config = dict(
    d_model=96,
    head_dim=32,
    activation='tanh_gelu',
    norm_place='pre',
    attn_scale=0.177,
    init_std_qkv=0.0237,
    init_std_o=0.00432,
    lr_head=0.0103,
    grad_clip=0.5,
    decay_shape='linear',
)
Each number is 128 + 24 x the weight over its row's rms, rounded and kept within 0 to 255. Layers, rows and columns count from 0. Numbers have three digits each. The size before them is the row's rms in percent of the matrix's.

# layer 10 MLP up, 384x96, rms 0.168, rows 40-73, columns 0-95
096:129111104151128131160150106168160163135117082146159120164130106125179068131117111147106116134063102133138124082087119114143119133109127133187154130152114143122117150129131135122127106131087109135179124122169152136117117166120110148115141150111120129120109093142126126096140122075096114099
101:104102131158143171126158140154172145125114151102118121073118109103147135131147110131133125108126137152130118177138120134126163102108137141086150124167143162164185126160141188132104096170122145108146124115117136147107071139136112146127115108086134112109107080160120102126136156099107137118
103:118135142165104169101111144104120112166109115123086140120112110136128121111100148109134155063134153125132158161133125151121054147104157139087113106109058102123117121091095122164128130121108125131137126130149144163143149136144143156153096106136154141095138176136107151139158118125155120103
101:124130116148155111143136148088127131159100128089154185128086077148148136109121130143147141124125126133131088160090106128171130123137155149171122128113091078116167129123116141110146151120113104119088157126141173124107117117121155198125113134091115106133116134166151093155125172119138130149
097:115085149089134130123154126097132129173149128106130130124118103143136159115117081160139120122148150148111086149082095128139129123176149106148143146143154129116127125083139075110089151141088116119151133181101110140162152074102147111149128142116088144174103151147141144146107147134139149109
092:059141137145094053159151131149135152119131134140153106081135095124148124123152119127082121120128155130147118145105121115138095151127141164122108115130111137122116118127139129128138062163142145161111117147099083147147092111142152086103116117120146145090131160133152135085137145114178122148
098:126086141129104168167134141161157128125127080141145127106125137132127143139163132146141094142165169107121130128202159126150073116141124109135133111138100144112101132090129106110082125135126154146112116114127122117115118097124185125149104122076076144125141137117143137098098076145114159118
099:124147137131088114096137155167115131135111162077128136128153157111113146102073108082111100102139086120111133169115111101130125108183125121183167120116107123151142150106139142136127106120109127135129127074128109143124154125113146141113139134175098142083145135128171095168129152152097110107
103:128161161106138110116168134106140162128123110127118129141106174144142135084099119135125125098111121124140158162119137153143108142133161154113130112140119102091111115138119093127134114154163099134106171098066137099184097126146118128044129096136154155126095135134157137131088144105126141100
092:124117107126103140128148121129111147128132100123135065141110090105128113130111139119092122100141140102140072108159109100161074108152132132103133193134132129136155122151102154107148111107150128124087130114101143131121127092097109143170171173164094134126102129119170089132109134147130172104
101:108157094152161110113108138107165112129112131121122134118134102121173145140101105102113157106141127077122124138144146109172137119125098142105063107111122147131135119107122112165140124186136132154101131157149153090132163154111105124103095073126090172152109137173170138145121109115107136117
101:115108090150117109144067134151106140129136158116120142090153110160151108125125102099103151105113128121141120085093153137139081100089102151140137120137141116109139128136140122121135110189130141136165135083172112117139114122122158125114074114164110194151164136110129109108138161112157105113
104:137110097122085143136106140130148152123126069115132114123150090127132137149139145136103115120159139114107180079165168127114167131138125113142143139126135166105116173121141121152157128167143143107118099145105139121104102158107115134113104153098116068092155185102148102169140120123133103090
097:127112106122103166130133125142107077106136151131164153100161110116134138171158144119144092108129164135189113128135147085165136151115092133120154122165114155116122125119124140132121107115119102136122146112110139117147069150113174124131173064165080093112102139122147090146118130131129130151
099:103107145148151108158138113132147073105128136125108104133110141160152108150147130139130138101121167165168128134129132101148124128121114092107157136089113095115136119140098127124110122170081135129097181119093144166153165133060115140114102118136148125119129137095141116104087134197132135095
090:130149185165170130138090117150145122157142139152128136152095076140095122107128124086098151141154174118151115149075103126121146119152106131108094100153133144113116136110104062149104157103127135127150125103122098110119127109135074141182136121104159109130136111148147148116126128128130092111
097:119122108106102102173142150170109139164147109152124157124119098127161144157149134104127103137108125151117114162154151119139134134206156150099111170099088113135155155149168116102114141091090103138163139105130131103117120163118122108149114139188128140097098099123112101133123147161124128149
106:144119115115134145131132098116134152160177105137169127106066104140096099140143121098103150111109107145128161136126173174124128116153123113146122100151108147126121139155152135142137104138152118151169083153124164102080115104073124089098112100170110157110154133122124146113109119084150105135
095:096130139119094140127167146072148111141147160124120143115136143151199134164135119168116127117111150113124155118127128157137146108138099154126198164120147112126120100142151088097131127172102081102113131152106115124107133091150111126120064120113163126134123091155096152148142135126127130122
107:102145161132130110109171146096122101124118124108173129126209111093158165130105138135115151110168138155101144122149127116146118130132110144129108112122151107124154134115146137122087122140135106137129103176123109117089149139115147174045147106115100143145145144095165105158129133099144144126
100:104075107143115137102097095103166129129133195109088142138130144129144171093132139159105128128065132100157180115141137173122132101130149170140118095160111142151144099134104131169109137126140117115125150154122128135140116146071157106103139104126143131138130134139119103114096092123160141135
103:110093063137176136119070134124109126108090156130201169113120129142190125138141123138137092139143137152146109128133139146132127116090140104093160115143108107121078117114146157148114113156138110072155131144112133120128129129167121104164116116149104135125123163132149132128117099113101145143
100:139157067132119091118139124118108122170128033124108156111142078131128117119121122106183138137108149130119104141122146172167137082161115130114117125146118159141089137141149124136118083149129116113116130173143115117081101114129104146104155109126099155101123131143116101106122140115132102141
099:122129120151115140120173138124129149112126139176101156154144090095143114096150104169145130117114121172136145111159130141116104085074157168107112098120166156124101147141091100116121113141140118175097091132096132164150142132137140096092133109134131126113128145130118083130106091076092145131
100:098122136129168135142159120072106145156158175171088148152149131139120116142125101139102150141123144104094170095107148135149113135103127106120111150121126081158116123115129176105116145150162110119161114139135188121143136169123139079141125124101128084131124119115126120185114104102123097145
107:090135162146125117142115136096128128146134154087152165127093164140147123124094136159115120099126081112152084134163114101133104143116103144149120166112132085130148180165128139137113131106103130135108147106133092167125116139128108112163092140149164172153122122164084116123096162138105081135
110:116110144141116124091134143129150109163124119126125136111127122127086137116121115126179105109187137133121132137110090120116140124130133153128174168129135126088109173142158129102079125171155136104115152092116129101099116139123119147164164127149122128071153149122173088169114136098184098149
095:155123111148133107079150111096110152142133133145102106127148115078093125113147083142146123156118166105102121139111134161165126113133079092096160138146095126184170095121099141081100124097132120134174121119122152114158171137093123115141136125144129146128143111121157129073118124127138161111
106:145088159083114072135134166095131105105174113091138161158104086121097137137128133162086109114120115117146118130173166117122114144160144145119136129082129135149084139084149114147127118106116109139132133123166132096114123119144104117117160077145137129100132129131133115172161133134102084146
096:096152129145165156159125105117110133140099134102118145136128155161124126073108143150158116125070097097097073151126186093100106145124126130175096120130118117136142085163172129116122105125139129144117096099118126143084106110085133125113104124112139132105141148135159115169104101128126104141
096:157134128167090149090125110116155120133110144092156143137166134152103123172104122115101169147133095131135093147131139119149132099101079140120158096138166136120140107113137095130121163127113111157131082138127113131098141076143091100100121129159140130113110164185165158142118117167095112119
096:089161132150145126153095119164141140136095110145110087148151124178117091121122109145136118136103136108139132175094159083122113133150145114110087155131128097159109081093146124130126159093121133170143129125105159108089153115156122148168105118118123096097091098163125123169133118146133139093
106:144121107154158103100082138137128164132126128127168179114125108075100131114102159146103112119083119131104143104161136146130115109178109100118176154139100145116117098142116118107093148114141111155126119150154172115135179158130098113119135088122139165143146132140109112108109157159150139082
099:131103113174100150144072124137172129146170109103102125128140146096135130137120106131113116093090105139107128128099151171144144152124145139132117136132129148141138152123132097166147178092123134135173129079152140099128122166126118147134128120135120189118154103172120045123118118134117138139
# layer 10 MLP down (transposed), 384x96, rms 0.169, rows 40-73, columns 0-95
090:109149153138105101131102156141100075132125114117168127093143132144106137058138153120126133050165136125145135148145118152154141091132135096149099121131136091128103138112104148125114128135152146145099130103126136112177127105110188145116094120135141131127123166106113135160084115127085153143
093:143146108133126129133132090106130114131133091088153085121166110103116149097143171111147163150134118148191163135143132129110105160113087083110145153131095092149126124103097121127144103076116104157133106113123127142128109155156157116173101098126129102120129141117119153141118051127131122142
098:113105166172092107146166138106115121192117112134122135114137099086122097155121161138182139138131142135119130126125090127147130153143153117136176150111073127112137131140138154091151112156103109105103119092130099148150124144178123141137137087179144112110174136119124109157133091102128133116
101:148128143102109148118101082152142131113126143143131131137124141120096106185135109156138120128198154143142110100147129120071145107123122084111184109089111101128117117107084110102135065145133097127111147133106132104138128119115117131109143135105122141096159125100185137091111108109139128092
105:124134114106169163138157120105106104159117121149129124133113136117101113075114053144120168110086146129109144123146086145163093091121130151157140090118120187148129140170134119161138110115104089154115117147112090130146087147133130143133101135177103131127137108150166132121114115112120101107
098:140132158120102118113083130109127117173125128129117101151158113171113154120096116117185114155145086108116124108144128161127097094109098129168100135128106146134132132117099108099153139073132193136082117135122128095124115127126135146161125113154149125159088119104128135136079168124079115113
101:132135120151139108149165158082088103117140147134117111165119118145115169128097124088126132067084144112113114127116107104109143112109159147148110161137132115126138112148125121139175116149124101132133158177148121132081181126199109140127137106156152113153152149110089127166136153123146129149
100:139161114116143169099111125136150109096138055152116113159105137112131122143116095146114132166137084105100098098138138101143142139147141131119124095146114166100130086116168144131142121137161106168189108135141151162153096119117108117081098137145155137166113124132126152094138102107123107096
104:121140108124120157120155073119108147102140138158142122141103143107149076117166166095142129125078073116155153116162099098144117126152118131104108104094132129095197112145156142119134142118139141152128122132119132123128102102137170119145088135116138111206135112140158127151133153104134138145
100:133104135130149084135125112145144121128135147128097138128118111130146127132114085078141102117102101099127141139117116125112148122102100091127085111143128167121136109163094112098145136101157141156101143149110164037130165121150150147107093130135152133195100168097133129144114151134160140139
092:129118178149173122151122144088121125099115126143137155124091142152095124117143132146100142168119082125145106106087146106127118138150108118172129136149161104116120083163139106131094069118126132141170120107130097156131138142139140141121184079098150099103130120144074109121144115102114158125
107:144125159113120151148179131118135140154148147119138105130155162084082094123090151113140129132123101115127141128165134131130104147141086116173158120146121155099154156095111157118134155102170126187154131138133170127109156137161085118124156113094142158100112142109094135122122082091138115102
108:168085125109130130127131102136138136157146106135171099083112122154130123143130127108111159139142109155110104127141134121130116161111130077123138102076132103145134133129154149141143139123071187185144125110120123074132081113110137142109106112152142108151159106132159108142093183162115140139
092:129121139137122135114139143098130140113134166128169136100099098123124130155180108165100094127119131128123145109123091119148099125085135123135100127112097086090128134145147118099114157113148194126112104133127111154117146113165114096148196158077136142115115131146084130155163096102141121090
094:145120107112088177137105128123153127127150096118101147117103110110083153039139156137152103144147119145122108118132140124123153114186161142127108121189147138113150123131168134131119127100143099124127087137116108112114107093185155133143163119129133136164137104126105133167137137116143142163
090:122133086088164127108137152102117145116132110119128142072115173097116130114162105133151125122090098141097120127110150177141164158106140090105115152161124154129144133140159147115114113132124146156151082143146127106148107144128179121116117093123080128085088110081137155116124112129116177124
099:109123155146152136080118044090146179109111152156129124112117143124135135090150142128120173122108168096116100104126127104116099122090154120114134124115118125190093113116111137137156129101150113160091158143116121137152134135084136141127150098097159115139118123131120118065132123123152131110
098:136150175106087134110113155081082112140090154124140100095157147123093100167123101138122144172119149160131077128111142103150128132139122111134120174144113146154144117130109160107093135164107142083118164168132112147155153115152129137107156154156091135156108143130156088124139131152156132135
096:139141108134171134131138134140129149142137111122066150098098154156164161110138121113140119108163120119144104125149145111095148177142118115130154126111181121153145182113125126101158179120117140166081139154155168131119151133127145107117156135134127121095074151080122078129104150115130129117
113:120086138135121123160129160111117135158149130134120134078124106126102107121121113077150096120140141146131137110083130109134153109113140162101149141162118155146137128096113123106181134176085147156117122113112193166141124109130170151134164097144134088099143144151108138125148158137076105103
100:143168090127116108143144125162136156154126146162136150146125169143156195148119093108109161150102125149119096095125169134092155138124093163169107131133090120154113143121153148101127143136112112098149081108125123088091115110134114123136078102129094155148135109119112080133141143124110106119
096:104123145131132132131113141113124140175121154120143097157154172135097199115118142102168136145136081142164141163137107133152137110097094104137145137121135102164127129077160142088116170122124105128121148129159137149091184130144118114122130126144157153166117151172093135120104110145168143121
098:106139069112135201175128126110113130102107149098092093093132143145112133123135108103085098124156134149140085096094118184124154152156127080156119127136112156133166142113076136155112142121121114158169100105111128142113154114151143152115127151128119146110123124106127120117134110124122153102
096:116127124102176120116089128150148138165126136128144107139107122140132179131109112139101164149140117124132115089148128137145119102110083135139143152147094098111138110136118102107155141111101095100108098109106159163119130148123158127105115154169125163144181146137080172104129157149176083085
102:152169161134116167131112108167105133188128105130137107134102121179116103109124142135157126100181139128124140106144139166086197173130138144138109137089123126110133131101118091147131097136136135121157147152170140159118131161097146095104107136133165157145132121111134168159113124144130153115
116:133101112141134058125120127101119133130107143156122131126116094102114143108164138157101093110160120094107107126071136128165162120136180116122133147107137152171120099147136171163157102120104085107139164109149073144116124135106097118092136125127116098106129125129163112121136155137132099171
105:115145078118107111154127083135116124147138112121145142120125138149123143147136175099130118139157129137114145079116122102153094115117154112180115083115142113160150130110122114114136137139124183108145125123111122100116157138118086110122068135081108071176139149136110169123122104168123174127
085:143129156113162138190150102096144092099155109114102157117082160152116151137105160137136146169150103125126146109162153101125132109141160117165144116153157102144102134116131171142120144090147169132156159131116118197109122115122138157121099120155134140117124139163139146136129093105137142173
104:142138114172121144137078132094102083103089143102115163127160156138129146133135136131150133144129132114129064114086125090125144140133105086152113140151149154147099127107157173142139119140147131145163089175158142130108156128144165140153105111144123102153130169164091146155118134119137090151
093:109116110122138137103102122112117154115112080168160105124094148115119155193109105183109104130141155123147120083178142131149086099108132163095107141121116145113113129107169142106131131107112130178080126120118139157133110127130095092137143150144138149120155109128125118100157121083094147103
100:111098153108132114131150153145135137144129089144122140124119155160126095108141153116106091107071189128129135159115128159116128158123109131150123159141127147152121099179140140125184162150137105145133135156098154147174128121118137143129089120124115124133098070089102101098095166095121154117
097:117090153126148141129151127095075118133090146143126120114123110173133161084117096129118132120121104136125126121126085124166140139097121166140097104102096193122116148141146130091130137153149096126111124174152158148131071143125108107120136135124124149149143155138085081170141152155110149163
117:171135097126153098158145142122141142137185122165120157150104073137087150121143123095114113125093132118163157133133116136122077140137151128126126114135099099149134106122121128089136121090152082135146132105125157070147098111111181131140152131142104148093143129091182109116116138107098120117
090:107113165123130123118142124105133131115123153133133155128121139131119090106179170128136062106147187104129145154128138092128161104159083097101123121117130144128139153084116120110090111104124096131111133137152143122121119123172175110122166107100132112113112135072135123091181122150110152096